{"d_model": 160, "positions": "rope", "rope_fraction": 0.25, "parallel_block": true, "final_lr_fraction": 0.1, "doc_mask": true}
Each number is 128 + 24 x the weight over its row's rms, rounded and kept within 0 to 255. Layers, rows and columns count from 0. Numbers have three digits each. The size before them is the row's rms in percent of the matrix's.

# down: layer 5 MLP down (transposed), 640x160, rms 0.105, rows 633-639, columns 0-159
# up: layer 5 MLP up, 640x160, rms 0.122, rows 634-639, columns 0-159
down633 106:108123105135141144084162114130098109119172118100124126128127152132110138112153132120147131126113139140122151197156131098133136144123138134117131103089149129149152121125135092080112124134152168136148129130127115166152159096127097137144092133140103097105139095096167121124139160127123092096122136119084129113102111126137134174074098111160179088124145118139113139191130137116116166156092131099131152170135146144138154109091118119101126162123099104139101131106219153148104161135126106
up634 100:125144110106181164156153152123173130123185164120133146142184153153158149076121137131134153096100156113115128107097103120119090158142115140107134115128138153191135107135152106116148108103102097114149150149122133151119146113143122111117127116156150164152176063153119155142148131121085135144098161113104152135119125113157117122089131096119150092134132114169141128090141128146095130162101151094134158084108089110126152135156134124107142153103142107167124104143111087092118118117126133
down634 101:146154113112103093090146142158132144095096158142152093120115143115131098115158122143101121116145141151148158141153140096143168108090124134139075120156138092103134106126137128120105118140138165112095099093119125124144157115088135143153113122126132166152094123070125146106116136126177127156113132162145146058123132163094186129112115139134129102121171148103137124146158148182138116161120130145156135162138118133101108126050102141112130121108146102100107106113102163153132129155121169
up635 101:138103167095126127162111150131134123164136123138160084119142111150103092125142088088173136168130136112098115154108133164134102171132101144167143141145126092146101122118110108106126144151130139123129114149103132154123204136116106097126155133101133125174121120116156121108161105123099116098105151117090130119093118126126137098094120116139125169115146118122108150130161093161106158118121168114166092067106111102158153109134089142106080154118144144129140098144119138132184112145175105
down635 093:121135115144097161162141128089127085126134139116120136117096105139139128155113128133085113116135152131131118121137143118092121142158147132092105178078136131152148128102134142101150124134169087160144115151109116092132119126122140171123113127197174113098138166106115104159119126131153121143158130143156107145142136104148142146099153117110056066151157156156143144102113151094137154089142116121128169157137140158106127134120147115134121161098110160125158162138127079107097121074088113
up636 095:125114142120134111125155135148123143156148149116110083147115133182083097118118141105099102150105118121101124144105176143138110145144117136132176127171147096170140095162099135115155150094082107142127129127104147138164114109147107140143155073113144181094120108129098127104121113130117179127113153122137122137133168163136122115119116110105118136069132124124125139145138132073131123125097161136133120136132108154153150138107115144108124111137121125103175050113126129080196139093159114
down636 090:115098116131111131150085140130110141140075123146104138152129151075118132122128136129093152133148130095125113125107109113163112113126117094139114145097118113150133138105115134174162127146133117133121076142139133123135151156109127178126137138149079130089161146130121146126136123161120113101175089128170137161115065094117142169115152137191121132158107151100134146110100139166163086123108098182131166092111120129146132139090127147173122121126118177114152123135134109158111119141059123
up637 107:119093109126159122160108120121128136127124138122121098158117166164141086127163088102165139105110178112109087120120142154125134127156120118138121124170161161189137111139077128149145147170103107140119114135112142165129133112131110133145130102126121141124132101172116112104133125171091163128099141135131103143108165114150106114137084165109111114110142131105144135111168097088129098131078142110147149136093136128066103158132127149100124170129094106116164156109173099106144151082166117
down637 105:154093140132144097143131082146140119124157163126126147114098123158152074089084168140160136150118142118140107101110100105146117159100087158139130101121114094140133150141133161117121144146099124150128095119113128154110126146145095114149112135158123110104164109138112152095122153129159102152107116097160101184121111150136052134130123076133170099170124100140122152180114117149127124136114142103096123153180146139118149121114144142145130144149116139135146122133150126044128151124105109
up638 106:119142142110114131121154147136164151156138145148098102156128116150118118130104100147105141130106124136083136108094112133129098136150135136151119069129138122166130147126130104173104160118136115137108186133123139135147136123171125108141172128118189147139092126099124151134092140143106095068119138125134167102138146151188156138082132112082135161104198129106105107158152153122115092153136142131112164112121097112100102148114111135161092138097143094131092078131123099120139143144141104
down638 102:136139107100128134110112156135161105130125103118155120108142095123133117164130168095147108135146140160125116109135111122097089102123082128123125117147103163117144111093093065106143136132165162138129121139094143095129101153131112124170080134090120118147115071126103128144143115111107180173169128150133123118145139133142130144112140132129125150100094093174122115161124110125144119154117161130102143116165173138127160130161118133144103100165168113162150122074159148107091085138147187
up639 096:141113154119100124165118145131133086130130114124140089170097122120132146098153157135093172132135107126121111133131175150093082161129123128156086138151120102120148122102134154142183149125128150159079126157120126152143079107099143140168122145127137149140132129130129126102111139126068133118108104124131125143137122106113139126115112134120096122128123091143085165088157149128115132116107131187160135123183127150118151135140061110087166160153073155118168184146118126127098136123153134
down639 091:126138128149134134091138122153158176095148156106158130128168164142098135161146125067163131150124144117143168152140089116145150135116145130088188118119126109192111187124115103092097138109117121123131130112111130105119131178096111152149112107137159119125135151111105118177161141101160109096107160161120161120132123088119147150087105136127130159152116142129126114147108128118145129135145106079098125151108107143114150128071118135147159128152112137115118100108111113083123099115133068